From a checkpoint of a small transformer trained on Wikipedia.
Training: a variant of Adam for these matrices, 482M tokens.
Each number is 128 + 24 x the weight over its row's rms, rounded and kept within 0 to 255. Layers, rows and columns count from 0. Numbers have three digits each. The size before them is the row's rms in percent of the matrix's.

# up: layer 6 MLP up, 2688x448, rms 0.0184, rows 2197-2309, columns 280-335
# down: layer 6 MLP down (transposed), 2688x448, rms 0.0117, rows 2197-2308, columns 280-335
up2197 170:100168137132149132094151157117132109146114116126157140138101104078117117123138109120138103105157134156114110152125124120116150144123136137115124143113134120105120108140
down2197 180:141166146132157138126125126125106154125141124137105127116129125162152154111124136178093129145103139138129112108132144143130129101134113121091115127125085146110146145122
up2198 059:096120129101130124141079151115117107137136089110134177169119093103144075118165109174160124134175136133137087141125107168124137164138141111148125109122141072104130146171
down2198 053:150137147144120159126133107092144150122105163117099077106120171158108133121097148122117143131092152147134133154122129115130141161140118143099115112163093148131124139091
up2199 080:142158127100138146099132122123164149111097108117151129176111134114129138162149112122138124153101098158119148176151116127093100114109116136137100154114129135107104126094
down2199 063:133114143173133104157110117136133118113164166127087139130139151107111108104114126147165147107092131087148111112104109135141148097171133113097157116148109134161129105163
up2200 062:127156104148102113133130140158136116122142123122172125149171118118173070122142154083099136138115120137142128162118110129111128135143116087119129149134171178141119097125
down2200 051:129124138117130115144131133111179133116102139113124127085097175121137157176152103170126097101136155165139113146131130103158154118103128153177125132141093095106131188118
up2201 066:128157131106127146158094114130128140124137144157125128155100117129110128126155159156149122146149118128125117145113148144126175142099124103111127117122105108160140128127
down2201 045:104118155183135128104128132129091134120129108127102123129147148159114136104039125085097142127123160162126130098154136153132116135131117112128114141123141141111129137136
up2202 120:106175114139144132118126115111135142117135142156139138118094122124105109121127117134162151142132115151118166109084154095146154133142091115143118129116145168142133125151
down2202 124:137092170090120148130108131111108105121131087131144115162148116146139133129134146153135107103126176136147077131160100162083106154140108128109137115169086146098149127102
up2203 054:122132116113168119169102142159134138138129111164115142108110126105131120123119108091110123146183152144164139150133095166156115136139119119136122139125126152118153134125
down2203 043:102149167139106173094126144103116113129140129108127134153128111113121155096174166151108126139055100117108120110101163106136157147089118135139116098153122124139116080170
up2204 079:163140144141142112105155100155145107134164117082160102164139133095124126096093138115147114059121148157124112195121134170154130134140110131120124139146176118067139110106
down2204 068:114140082108118182165092126140126136124115141148112151094127112132135111118184115141108135166127116068114149070099138097108130116114124111109141132106072147166124116120
up2205 062:113156163101131134104099136120083141097170170137157132155145143117147145150139141157086114162108116152124129149178124163111124097136191116110120163096123163166118100123
down2205 051:164109124174096116145156101159153134124104106099092129127113136156124159118095119148142116093132127105112113120114167065118115169114083127136130112134118111105131136111
up2206 076:144108165143116139121131104117085123108158129122124092153109138109145089128135174104119095087127113126128110167131128131198128095127144111126154144141166091137155103122
down2206 056:118170095121125110141121137124155137116113138136142152073123104147106160119170121193083171140137146131135137110091117127116134163115111117129123081082112162136090157134
up2207 063:129126142118143107141129109113116131171123159180144123101112151112125107065131130120110131149144125131178104133149157130150125132130128147157099141146133136091149147169
down2207 051:113213126130106154135122178130158095145147123110143130121102100107097108157169111086141115110094136130101158140114076097093148148129123137092157079146110112135100084115
up2208 069:138126099129166160161121138145065153115090151169105093131103153154109159115146168109134132165103103152106150099137147064086125104139124160130132129104129175137115115120
down2208 052:125161180138090139128159103104163124152190114138171161105144089091132117146162081148122106090158167127148113135120105176124116094140137107108127121112147138103147122173
up2209 075:150154158166148166159144119133142114141127129167140120095137162099089117092111176139152132116115147139155156155175175119136139127110124117113120166128115154119147146126
down2209 066:162138102091115090129148149136108135121134129139129108186078123174141164182180112115120125121147098122119107107122111122073106146127175126142156119119143128113095156148
up2210 070:122102106137138142106149122129135130107105119115208138173110091078146124165137156136133105133165128143116122185110095132120133101094125127110126139114134103136122117140
down2210 058:133174154098109134162095143099135136129149145154092124108166164143111139069153131153169121118069134131168127111117159127122140143213150119110107125175100133128108146133
up2211 063:132131116160117148125116135141086147113060142117160094147159157121129130159143155099113092141086109134103131133132127087149120090132118113116118147105191145129115113115
down2211 047:144168146092107108146148102139198102118160088118125136103106124126126134154113101176125126107150147123109111134139110143114118122099123111123149114130084128148106170140
up2212 057:166132094111181104114079072120134108146139162130146126175123141087138135093120149090148156092128140133103073168143153143129130136131125142092126164122122146124142097138
down2212 047:089156147153116139127142188117146119132132108124104144108073117155119120144162110125148103153131109107183144128106151099110178133133126115182109089118103125106137156115
up2213 076:146138166117109135116120109097066148125149107133128133107114124083130128135128126118090122145153121116142074154113123121168132121142105133125114142135115075151120115164
down2213 062:120152090183110125125113140163135128147119103136088110133134154171132168152084127101163139116118131178122177117132142131117162157113123125141112083128126173114099138076
up2214 072:147100111095120135119134096136126126155090126130115123147121107152138114055118105141106100162129122138141170119138117148118123135123112127138147116124141091179137115116
down2214 061:094192131155125136095124168124133136141143166131144139106124094115106129151114140130131137134115114109096098143090124113134114124110134102119100124119097172110125084135
up2215 199:134119106146087103060096138131064115137115128140142105147139141099135118100190123121163117133099151120105116134111113078150134103144097115143158132097152113146139147126
down2215 219:128145121097134120130160129105148131121139133123130164110102123145125109177095129202118134107143101170157167125156127160086127116078141119077122110139103115129155151130
up2216 061:140156105121108124137127115145179155120108129072079103117109124136105085086110102104145170143114111123134124150139168117141119125111080131148136151128134130100102117131
down2216 053:126082105163145166112152150125123107115152127152149138154111116129137128128206132140101151093108114127146169101118121165101144110126128128108105096094124119137155088126
up2217 062:133129138140098169158146133134168150100146112153115110099131111135077096155126142120131116148155124110141136126097089115121163135114053141150116142113125107106139125124
down2217 052:125132122124151175121101114138087126155114147148134135179157127118141145094117153130099142131085148149098135117135144171170123088126157102129139135140157145151116115158
up2218 085:126141106169117137151132141122122121142114117147146127142111088145125139121144127168112140124107104108126130149133134108095151111121094150149136116149138087094139130123
down2218 072:150148127096120148127097092143127114115162149101123127096142154104108128183163122094147097106135128127124147121120145129166113134145155106136151118121091151129101139132
up2219 069:139139176144101130138133117117113129118116097136126136124148127191090159081141172177099111139108126109096124140164111153134152169142128109135145144119146119139108110148
down2219 058:157135070148147131085131122144130137154123171109135100135113131105159143168089093139129148104152118138144133138131163097159111139105114140096169121110099120139134142092
up2220 066:108147118140150108145119151151129121146095098125115142124118174125133130167134105116096139120144140126148103079115110132110140134107123090150125150129102146107137116129
down2220 053:138147166090127164133125124086116112127181145136112135151161093113126088091143149118144111132066120138105155140129134112114132108148130129123147099151125097157143142110
up2221 075:151157152157127115152126111097165128101104095134149120088123137131103066144123166135129141123157112126158116172143103099109122137130089111147106135138118124106112131105
down2221 062:122122098136146167109108144188111108160127134145127148143144093115143182126126111100121100142086123110092143116083142155168104090100147090116130150087120133122147088146
up2222 118:124168135126125133102080117096128129125117105148127142128113135122132136159149113132139172176137123128156154144103154094141111150131121100125129185140137113094107090153
down2222 120:107093142121119123149151175137110129122103109137156129154114102139148100109118160134142114104116145135128107102121091166083112116125125146128108096136100137124145083135
up2223 234:123152144131138105117095121151096121111113160098149137142133111139109151165133131137143174145125152167094127110119140143143133110107117093176084150088154111144134122140
down2223 199:146113108088127128146133148131166127102194107124104141109120118125176114123098107168108118185102136139137152161143129103082126132128143159094136081177154180128084153154
up2224 070:128093142118121147095119124110151113140127131084169125160171101094162112142135152099137115138117111138129148127133098138190111127130117102100144125112179113132130105127
down2224 052:122148113149127105161139120133143119107129135161087125106094108167095150096128134149134118127138137144123102132131128145103151176131102181130112132149134131132156142138
up2225 065:151061196144093132137137135154178108102160145104158136118142101119136097148112163123127111109204123127146128122106106130157148131116123137133150140110108144102147111141
down2225 048:110147090081143158132124116114079132141103130153098137183191122127118175071151115155082160131083127126136115137143161158124135161117131140107092139164174104138163092106
up2226 088:137097158125098137129162143131134137131139191145138112128146105101134148128136151090146162116137137135129115135158162094143162108125115168122155178147110149125114105191
down2226 083:117183101155139103125113115126125108099128071148127150117138124152107131129126110162125109128130123145164104149089104141064123161130129111107110059140136132137139099061
up2227 075:146104159150156132161136147137147115077121110079134150083120128122127100164142111094171156089167127117128125135130140141141132151094124124135131112130118156075150125134
down2227 056:118121098070143142107097110110099135162153134146103123161172116129110153072177164127096120133112140145153127117124117133121132119144093119126089162149116130146136094124
up2228 070:089148135148144103131146151133112123204124140077106110137189160092201072099117096128120136153104119127125126138109110126141127123135164103106130092120139160148118130132
down2228 068:150111106079119145141152114152161106087133124134136103073102131174101137173179146150113141121157122149136124119136124123121098166137110156146150149107108118102130179102
up2229 069:144151107128178114104114119116163136112123139146106134098112189127080132129150131186064151151153123118108098128095134120104150141131086172135107158141160127081109132188
down2229 060:119122140171131152133123136114106125141117091165134113163122082125155100111152129060172111106136166149126133127141108150122134125133185104116125094152136115153148138108
up2230 167:141155105140177126099130122141130106115094113105114151112118163151094169114140130172144155130152171170110124159131144126096139098086109096123088125114138108128117145107
down2230 197:108122168110073097112137149123115141152134122146165095162131097089155126125121135098118091134178105111145118101093141133138112133149134160149159134113100135136086106141
up2231 061:110138132132148126144133154147108094141107123111144145145144144084152123133103167116109130063174164143112113093100144144144129155172165088130106138098111128132154109167
down2231 047:149141150132113142117168106056159129094147124121109125126132141183117150126120112170114143200093069119144132142127104108114138149104129168125144118117107148121117134117
up2232 071:108122112091163072111115129118143101150099113149090142143106183118126148070128122148178119120088160151134156125165165130090113138136145159139123091148170133108127148088
down2232 055:136123144127107179126131126154151140109172163128162103065102100133127113186140132116096153125143100102112115101092117094132108115110114067132145149074096135156141117146
up2233 075:109102187101116146156130161097129132084149128218166139120138090159080123108168143172117142136155142144146149131138147153132141137116124138146126088117094118142121106155
down2233 061:142155089175149135128089115111118126177091146092083132167132126111134127101089145098108113102139140134109118132117135137143149137137106128063131112156152120151168094091
up2234 057:114105111104119116140119147118077103143093099132086128145113136151088139153153137197118124095183143125133123129097093097087150156167168084149140084136097073115128142112
down2234 042:125159184098146165103128098114144149106163145115149127113152109123138107080061168093098140161118114128107131127141132168160106143129098160067118164133155190129139116139
up2235 066:104118135148104157144142115098140132116110107123146117115154085139149174070125128112143132148129108101162136148130122140125121107091103128125150161118174111166154124117
down2235 052:138104107124122144137151136149126101141144152126118133156107137107110098147189116169130103103137139158124119108118144118138154170150154143105102099132097119080141154160
up2236 071:123105156121119104053125134122178109126113097114130151124118129149158114105135114167118103121130127122123105157163115125084124165128135161158137100160151110094106146134
down2236 055:136145111093098148173123143140121126120120167129148132105131135084113119131173119119126162141109106132134131148081149116111157106134128104113105141109098142163173100140
up2237 054:151085096119130101066139134147153091108111147109101111151121108112131137154147144111129153101144106133134131138109176116097120126155121102129138104157144143138137123117
down2237 042:111158149112165142217114146126153143136123138140144151109125133118095163101089123123138132119143154090129123158135061112118130114123112135113138169105108121129140123155
up2238 132:150154167107186141109063109144123148142112123146068071152124155125100136158131139138151116143114131087146184137148136112127150138114105108126116143118133156130095140085
down2238 139:147108122128110101130172103109152127149135120115174145117114072113109101146124144115095144128144135130113069123125137139118122161130088144101112124139100137144133131135
up2239 073:143114162115156153106115114127162110105206142108130126106136125129142114141154172167111112108189107146112133173118097139156129117136145114123147135140148107106168111108
down2239 058:107169109133110111176101129140113137122103128149113136151161153096083165093112119087142147117083153104130133105135135104131156129131098143098111140129111119132089172123
up2240 070:173131132144123119132156105130160127150115117159120118158141130161148157120098144113154127113105119134123107149133129086144129104106141107134156123145068159096089150109
down2240 060:092133097129100141126112154118139127119136113107121125082130123084123123121216109167113132158108128129156151149091135166116139104129112124111092118129174127159159088126
up2241 206:152124148124123117144133124132152085119133127122104106124125124110116125085119131178127104113111121159093107154112081105107155126167174140128117095127085092070123108124
down2241 208:151147106090121086127135119116137172142099167130154160125157114149125126137148159077084136133119129127137093104121127129143125136123103158102122173119105147182177101119
up2242 093:119131139157136061122105121124110105132150107096129143177153127099119114133139139183137126132135149140147132172125130166148172164129112125124133115138164126123080082136
down2242 087:153143108097117178141130152151164153118105136136147124075113121127136142088125113101122142148107110113128129083104109117124112128147112125104120167140050127132191146095
up2243 069:141132109112154119145127153058097133129120103114126087104058149115123064152108129151122127146124143139126112128111117069089103098152150155149121072140113104114126138131
down2243 053:156136138104100155118124085165132136118135145170118127123166119151117169152176130105114161116138115138144166140144110152165133133145112079093088138123126160126131154119
up2244 078:116132131115149144144108147116094146153123143169154127161083133151114122118162174165071128118120108163100115139105159123087156149098137137145140104120124117165105098150
down2244 064:158151128188137083131150117137138115103126084123098128081162131103129150132065065127179147148138137094149135118146078104182101111147140127093128150153097110123138145094
up2245 060:129188141121136157133127128139147127142103106145140146103168166129119117153132157172107119121142131144122144164093103146143161134118141128135133114108124145153106122113
down2245 044:116091125147132099124145105108099128108109152128115128182111099143144127099099109129147123155102123112131125118160165125133121108109106119131090199151112108148144119161
up2246 252:142138145103124097107162182131113096070153136100119142126129145108140129121140088145136150121141160141119159133132148120147153107165147104144103109100164116112102135136
down2246 235:135147119126126142134113148099140098113207139113114183137101095161162188132092116106142139121104159109120152120122163116143119136132071096131112102121149118168146154091
up2247 079:144133177136146124132133116090116118167116145117159121170124136107120157141129145117092095118131142166127145174107161121137138109139117138132139138132081125150118133119
down2247 071:118168119105098100112161153190129117102129117150105146112138104143144129113140136149172172135103108079105107093108143110148092166142132126131123111136148118117127129105
up2248 068:139167155166104124129118147124093105146138119108159113140137130139127192106119135139148152132144142098113132134113175157167176157116124130142097146140129157158131095093
down2248 048:130057099105149135113160114136133154151112105127117161129144087117148097092087117140129095131137130115114154093118087090119094129137142147144177157077091110128162110152
up2249 066:133207142166125164123111159115113130114114137099145092138145115118120116124116165112099121091111116127104136142101132120133125115162112103107119125140130154147147112090
down2249 057:153052113097103093144172084142131136118141076137124130145116137164161136148097125139125110121165155127117102119133128119155106149103148137179132145094145092102128170158
up2250 075:110162153133116157129081122124090137166188190166143108154142105094131124146127141128106118122118122138106134113112106141120142114134130111105140141128120150140141113154
down2250 064:135117104131142079142175101137127107098093069115090159115099137188143130131142147135146108150141143107114092132151159080102118163121122156153108105130157078090113159098
up2251 059:153068141117119106106127097136116135158141173131126090132114104099129142146136145095117132147132130125138097140124119065204149124139108127126169152139122139105114117145
down2251 043:082168110082159146146120143143123110101114122167137172123169116150117131132133105129128124122102115140139139156115102166101132150131081154113099105143158122131131114128
up2252 079:134192115150132168128104148130081130114137135143117088167111122111123109143158171143127117118068109147120119142162133146108131113141135131101155110124130104047129092140
down2252 068:144087165103083102158163095097170135126129116121151141114081127114128122107170095144109118114186146122141111133107137122124133142157102118136090119104105115157112152133
up2253 066:129160094127127134131124133099116123178115146139126111132118150127164113116142110121115120164125119125125120096121148111140133185138158123144130145130130078126139148162
down2253 054:173117124161140136119145105161137139128116122140110121129157122115128126165147126138177141134114123108115139155162084088111111141118112158104174129108175128107075110090
up2254 066:143171113132157090097120083136114115143169139142108113139130123106098134131092148120125161123050119117137109137130116127163133114163126127106129125167136150088107146139
down2254 057:116099111124111135129108159122139145151123086138124138126106130133154111132104111113112122132199132128105121145103172083109124145139109138121111119093149111168150097099
up2255 167:105142126167108124126144149125105112111125117103154140123141149113144193125179121115135096114136137143165163149108110118137126106148132080128112134139100105180165130111
down2255 170:140122122120129199127118130121133155156146124118098102130128117118134073098080133170120177130081102146096130133121160124112128154107125142145161133149156128094074132125
up2256 084:102162105098163100115121157127157101151114092102100150156106125157101081125134095124114138127156147150143156098123082112081146193154125124157122113139111137100106140149
down2256 065:159096118089107138127122097120127130104137165143132089098117161111123126145161130134135158109106097121174115184135172138120104081119104135084149124135119131160163153094
up2257 230:144144097094129090096104161126122116141111089138131135101105166054123138109130110156141130158146161161137099128080101109109163150157122118194109098086132096103110124161
down2257 340:134151110080134093130105159112138100141120101133132112146115165056096148120114133155129142141138139155120117137116126106132149153145129117207109102079122113116105135134
up2258 061:128153076113198139112134131089094104088103081097130117141096146127129140192134152174130078123160128105127157122119136130116113133152150122128113084114147094113117128096
down2258 045:138142198141063129116100118166118141146137170125119148072157095101100086089153127115150142096142147108077130093122116108145116108131123087095132150105141169164124134124
up2259 063:157100155138125142149118122166087118135179114129092126106090116118108113126117145117158131124151138096161092078139148161133123145132158118144083108123089119086165135123
down2259 048:109164115080131176121118160122115145146117153112126136130161151146130137119199114096079142139134130165119167128152102125098155108142096149114173158125134127153077103146
up2260 079:154114112103144094095097112127124084138125136140112128151163154138124168087164178166138109109133127118112122159143144108120147171159177094124133109131142159076099115150
down2260 071:114149142144123143133162140083114166118121151140125111087104124136111085152128072142107146108162156126148101134120107126098142155102086162109097147114139098156152124087
up2261 074:115122156103174126114098131091126118130071081148116156121128169137066184115129098167124117150114174147094164104152135128120161151153109171124128108132183117144116177132
down2261 059:150139128138136151102114127174106131115195124109116098137080091153160120122098145096154166104133116121135071136126145128130138134120143100131108166161079134124131118112
up2262 062:116144134156121128152173123170145151171130145131111134134196126125143152079101094090139143123100126101138148137117138138176129150121109117115128169127156149164149129146
down2262 046:142095100118126109072151121112135124132154100097143124135100146136101094160189145194111120139156086155126113130151135107078127150111146155131173113105095118125113104126
up2263 068:139170065149098143175134116138110149159065123121095137156161133130144138098133077126132122161120102117112126146136134128159120122118110097111120154085152120114129115121
down2263 049:129129175113138087099143134124141118106174131105160102089124160125116116156128158146135123085128105158144142124129124144104119151133117149117150101101088181118120155080
up2264 066:086197120095159145130128157121134124140142124156121174138128166154143117179171088167112101144107141135107141147092099150092133132109148117118117084134119137133105139105
down2264 055:149072158115113059123122099131119128102115132086106093107117134125124144126056120120180135105147126130132116122130156097146122132146114127155122135139114116152117174123
up2265 073:087125132115173100116139138132093117123087080138081157156123185171089170108142126180146127138125168133142186087154149135152133134164153143139119092134123127130103109138
down2265 061:148138163103104122132122137091173131108156157113133058090103105104139106146088133112111149120149119137124093161126107114111110150110134143099119150128164100142126150116
up2266 212:120116151156134129135130077145153102107124118092131148131109136124149159103127118140145134127125124102103154127115129103118161114159151122163124119123124089103098117141
down2266 184:124154129134154128142106126144131095104142103128132154122121139129171111138092154128103132127111116102115100096135146144099101105141086150155129103124084162118119152083
up2267 058:136107155145127121134133116143143156180118133145145133116146129135129166101140113131114106129171152129113112132128144124197122152112095151158154168125141149119127136146
down2267 041:115199120143118106112153149108151100076149107100135157101147105107134105111191160146143161162087116125112149136130104114095140160154172159131149119157111110148127075124
up2268 062:126146143169157101120116133142125138160072113128099125139122185164103168088101092146110128122127148114099125134117136130122131146142141162127128134154140177121119145121
down2268 051:127104150053075126103153108111150106131172117113145123140088091085141066125183147118114141129185107154173129132138162109113118101112128124128148107109096120150158127114
up2269 072:117151113123099115121101120161139121157129130162138137145110097118110135128108109113161143120108116124154132098096079148111124159105134113145125054137116132117152157093
down2269 055:128093127117177132166145107160122100123150130117127148136134158153157095130141146126125134160124124153118127116147146100141150082141072138142140200117129098144149101174
up2270 078:093194122152137112165141137128138126148106114101087135070153166117148099106118112145076149146119147125134137132127157138162159147107106140129111142168209141142113136134
down2270 061:172066114107154099085119149110126140124118120162157116190068088118142140135122123111188095107166130134120126118150094105106112124152136114151128120086054151129150148130
up2271 068:142134183139141135100117162134160090100115119085155156111082145121113101141162125082127114112115139143113164133160159110124141152171150150138121137136099136074118133126
down2271 057:144128119105096099122113093130113149127124152139134114153126159135132149135135119154126155100169104125161105172134133109115123088110112095147144111133117132130160135115
up2272 080:086127154151151099161114150145080130147128142139122143157121170124108106112131130156126101110162170130126159075133089125113159129158133115116138124097138161168118124141
down2272 073:139153108102099140111145105097148113118119115151134098093119118143144136156069132126103144137126107125122104133123148122157058157116166163079166138154121107122111195118
up2273 067:166140117122156125161135131096105121172070109129108166149111164151094164154114111103098104159127128114106110127088145095158126121157129143123143097123103126103138152153
down2273 055:111131148126132134085095137127129103081221083132102103102109093134139122108124134132155181132117146119138103143150118136108169126134092123115092122162137116150111093072
up2274 159:160168088095122117139114127130144141156102107140116142183076171104107125119159129098120122114147134157148132108136098150092142117101138167106107148117097126099171116168
down2274 164:134136149219128203092091087137132121103173118099195125127141123148111140117158141105148107111112123097140139164109186111173146143120112106077117151145146130110094138139
up2275 067:132136169142122140123134132147197131158163144142161147131195109119173124111122114126144118122137118140133120168154096200165101116095156116110131150132133160100184110116
down2275 056:144122083125111083098162111132105111085144128087094131120110183120070144124160145143114125142108100109152126113131157053121199170122099156158125125108108093155112129104
up2276 069:159181093136123146124125134157143128125131117111102108120139136159150125121129161139116105155158131145117140154122134140151141143121168109124168131119109162113112102131
down2276 050:119060159140081100101120101058117168103122135123105132104113113109139113129150114139143145148119148104136124119153120138146137100115095180115050101104177096142128123134
up2277 069:125138153149116151147119153141149141133179122110175153098149126122148055128147129156116145136157109122147119125124093143107158116097121106129117133116077114114135141158
down2277 054:149094074163127091110134101146135125114086112130090096149135190145129175148120129082118128126128163157122147131169180138144103137142134123130139149133147113125123145096
up2278 055:097142118117133090121120198123104124155119126113120128141107123102148145151149101094102114144171151151143123097108109148153132173128137141139107097122090142135162138144
down2278 046:114087139071118157121112105131141133118136099129097133122176115127150128093104114157153151144095118110120133170105134103123092133140100153115110156129149123126115099116
up2279 081:107168117137133141121113166164173124086120098123157126171154083135110104128140170129122133085122116141150145184118097135090164148099114082136144111122129148129138099097
down2279 071:151090126142125133145134083065111134110134169128136120152122149108123160128089097129130114130132128117121131142123164136175116115144132169111090154107084110149148132184
up2280 069:155138107133129157125153154122143115111117116066138102123127141139134138135143119091124133123121121114129161174132135114169114106154127095134116172127139146091150107080
down2280 053:116097133146117105107108123149131159147134120148088156129154105125145123113100138178118127124130118116088122072107125163123157108109118139121115119108138136154111112178
up2281 065:145153169143139176131124165098090136105144130145106119080134107112104111142170149137151157101095100101141143116155170122182116087125109133144130150153103114118142119128
down2281 046:138083090124108077154140093129157131125122114155136117172121135147145139125109136132143114129176173169119135136108115141084162177160168131086129107099166127150121137166
up2282 068:142181091129136123188116132178108155152112154119075104131164141143132123101122142138128178159148120117144150127114154124105175148111117099118095141125141164173102105135
down2282 046:129108128151122156059187099091129154144139080123178132144104090111133134132110112124124098122134126142113123138124097171124051099089139165151156121121125098115177097093
up2283 065:097156139114120173112115138088214121157087109153166154098170199161080139124129103199103104163112124134123140137136101114101121095099156164128106129121164111176127141088
down2283 058:166084117143129035134162138143110110132120142097114116179078085090151118132096148106145118114151137140138088114147176131134116147134120114139122134126100152126166150164
up2284 117:133142128140152131157134140100095130155127129143134084145084124127128102109146188145149136141125129151110090140122117109106135124150107159136141122135103153056097107143
down2284 117:106180118113116141121099093162140151074086107133160166124167119118148130138156107126113115116130137128103124171138139175102090128148159106093137106143139126141168141163
up2285 066:154129123137113131138101137118126136114161141155159104156094107105140141133121130176115124107194114117106139132093134172154148097136113115111128138111139142131124108149
down2285 055:081138113155124123153148111123136144141115077128100173127121111144166109079129134131131110157076143120106133097126130111120130179131158131115085118135129095095132117122
up2286 063:118110182130134125113133152097107115126165107082103100097102193154105129139147132141118097128146118144128140114134158107128132093132164112141139149132131122131129078114
down2286 051:146172102118095134134116105145154120119121148151145128099148080121129150127121132134095163115141152110123139106131096167145132123127131120098130099152136119131139170159
up2287 079:142167102134121096146087121179156136184110126166141137151144125142137109045146127171162157155124130122121116122134142114082137148089142122137125119117134168125111126154
down2287 069:128110122149109124128165121088163132091151116091126104081090134111108113192161116095094126156139106127149136148139106152124127135117121158113143108139120075138146139116
up2288 077:158130107152163137111157081160157108125127119118165141154129116109117105159145153077153127093169128138142137185096094155129109108151125072122140146111091150094127118118
down2288 062:089128153126084107152100124122110127115104141136091155155144144129103137117191133168110129146141082117136134094155133124128150106112107172129114139147158099132161143141
up2289 091:127142105101164154142110089105133122136111122145116123143142121122121160124122168140106125100130132140145123164133131143125140124158100164112143144135124096161110147187
down2289 090:127145167168130097138122153146129118122109117113111153119107123078121127110189132120158114141099105128106123115120140110096117145116140080133139112133139142131125099078
up2290 076:127164162134127096089127138120121120150148110089061136143153142147154145148135109126099123107134134130095144102119086161147132167136118132117150123123140131148108113163
down2290 059:127095100130111125124120109108129125102118111130146118142102102121126096088150150127179135166104109130148128137156167102139103126134146148112135120149136107116142133091
up2291 064:102133117120167108123157164139175108137114101132159144148114143126115137120120114125136143124113114131129188151105145116083152147116113129150099099139126157134099137117
down2291 051:141111107126131153158120066127155154138163146140141087099121114100141158145147104172145138091158127112117095141116100141140077101134123127146163154111097132129162126143
up2292 075:147136134143147122102180141114159117133120131141129130102084163135091135111144156133106125110144129149096124180138178086150132095150111140151127170134078162071107124148
down2292 061:129105110130082108143099120137126140120147119137105122124142114101139154154147089149126144125140134096148138131107078136120081132097114123090124097099177137129139123103
up2293 061:106115139134126177102148170141137130092117126156105126122146110133099148155125156109144134122110153146110168140125140113144153106148107128100140152120132168140137096133
down2293 047:147073119113110077121137097094119121123137104133150110150128119151132165123116110156094105114171123146162101121131111132127101129124157177141109121094131119109146161125
up2294 084:155155117105149129119129098177154152118110127173129131136110144132074104127138135103148148106104161124138125117140141148199132121127089121131123128126103180157130111153
down2294 076:120136144150114125152106131068130083115149084118093121115123116101161185102160145131144130117140115136126137095134111058100137108127148154140140118123147097110117153060
up2295 059:168142100114119154093180094148113113125187124133099121182140139137145166086123165148149125096113120128110169178125136136140148117147111105098142119126114133112137090148
down2295 045:092099136109123113155098161105117172122101114126140096072134149154108137165120107121117153158146109114124113101132129139118162162108126177108112148105163119152117157104
up2296 072:143141099120098123106095135147151126184094141167169134139138104123149165113134161131120147169148124171149124130116134113077147147087112129146119129132131164114112120142
down2296 059:123126138173148131155142127134098139083132132132110126146133145097119109137140076124172107131077143076138111160112103151172110099151130139150128153162124106122136112118
up2297 063:147097108137109096121156126119082100105113108153115131113099141139100128142123150119102115112102145126118092144143152069137145137134161139144149107131084114092116127125
down2297 050:123141127111128186149115145103143164124125147132130097102165141084158160151100073124136150101124155171138118162108087173154139095122073136107129135129138151151137125121
up2298 177:129153165105129101152126134140105126137115135147116128149145141117156132111153131116127085112105135179158113124098122089131135125156119131129076076121165155159118128164
down2298 181:158137131104120147147141146105140107114134104103166100139076129133131148154107138157088136155130120125106090120141140150130108152155147139134157159098098124104136103130
up2299 060:165144148159123187150105126140130141091152124096186151136112079111145091099151146133119119108166128097143093130139152212152132120134138092139091163108086099060177127151
down2299 050:127091128115101087119139134121135107150114102111076108129150183140123151134155108152153113129121137152138130143132135077126159170106148136124113093128135104143084163106
up2300 073:117103193165171128159070170110107105110139150125180130144110115122108087146138149124129108120164125127109115119141088136097151129125166129111139099110126139138127111145
down2300 058:131154106079093109120158058141129141111134122138091134121158167170096166117114137125087154142107112127146127151123158136154129152160110113124140155142150107147136158087
up2301 069:105168097123144146140104141135120116126089104143169150139115138124148202136164104121105133159138117135149145108103124138126134166129091131149117121128149161100113125085
down2301 057:124122171107142105122108120174117125147163147100080144146129120115147087097147136160213110102132155097095133132143139128100140111124139107173125132135085111124132126136
up2302 057:148122128161131124154163137147134163147104109161116163135137179150136185129116124179118141120186155149119138132098119163127144155139095131125141138100104157179110106143
down2302 043:108160171110142135135101170079128116140152124087138129143125081094118073071143155102136124161086108129152126104153139116140106086149145136103125136155126115103129144100
up2303 070:112181127144127112105134130131136113129130107117125122167111117148108094134129144131087107141158139115137178128106099145081142134166158133130147120123096141119098125146
down2303 056:123096149101133122129118138112147125126160133144105125109165136143149121132109108130124127148127099124125121137143136138186106162112151145067131113127158093133156159114
up2304 055:145086126122139100136123124133091117136081144080141126167101115118139078135143151127172125125125128130118142107123133110069125146136112132139114084125157121076091127109
down2304 041:103144161113106177141105140142150140071128108137134154100137161161082134140115129118086132143098135137121126157135090144124124073121133111104148140169111122150162159122
up2305 064:146136145155118133134131139103097126118103141146151130134158125086148133090119128174145125144130147115115130164130142161138126114097086123100161146100157115176138100133
down2305 048:130118134126124114118127114142133152128114134104112139151079116177129101129163142120147113108120077159133126095131130114144126174158163130157115150106109161092110141117
up2306 057:180074135138102144138115107122143114126114126156159112105155112112140125112107165108136144117129126107135139150112096107158136157157090130116127120145158151096130125125
down2306 039:097130077103124153107136159151099145139146109141131134164144143142144149145137094143079111160108117165134099120142120129142173098077137112146109140118154100142145114136
up2307 068:140104130133098130136111152110114148143103112147117112117126147120107126130114132161134143159160114114154093100127147101120148108112089153148096131120149094119155137138
down2307 053:150159111145148165144136117169130108138161137119132136134136119106117099126157123093097158114087121138109153144104127178137108115126143078108166119115086194130130103139
up2308 067:113145173148083124138097191127124107146093148150136149119098089091128109064145132166088155153131119112137160085141158130126163164110133150139131125144140108143135135180
down2308 055:146097074101134135113156125104138165117126112141123101145119149186142134144130117099137105131129154145130113164116085145107118144144131123099102128132151133089155112080
up2309 068:138162139109138126130147173137088146117124124097052100131139120138105088138149174171112131143122118139151131150124118114117149118134130107142140107133107130113096119136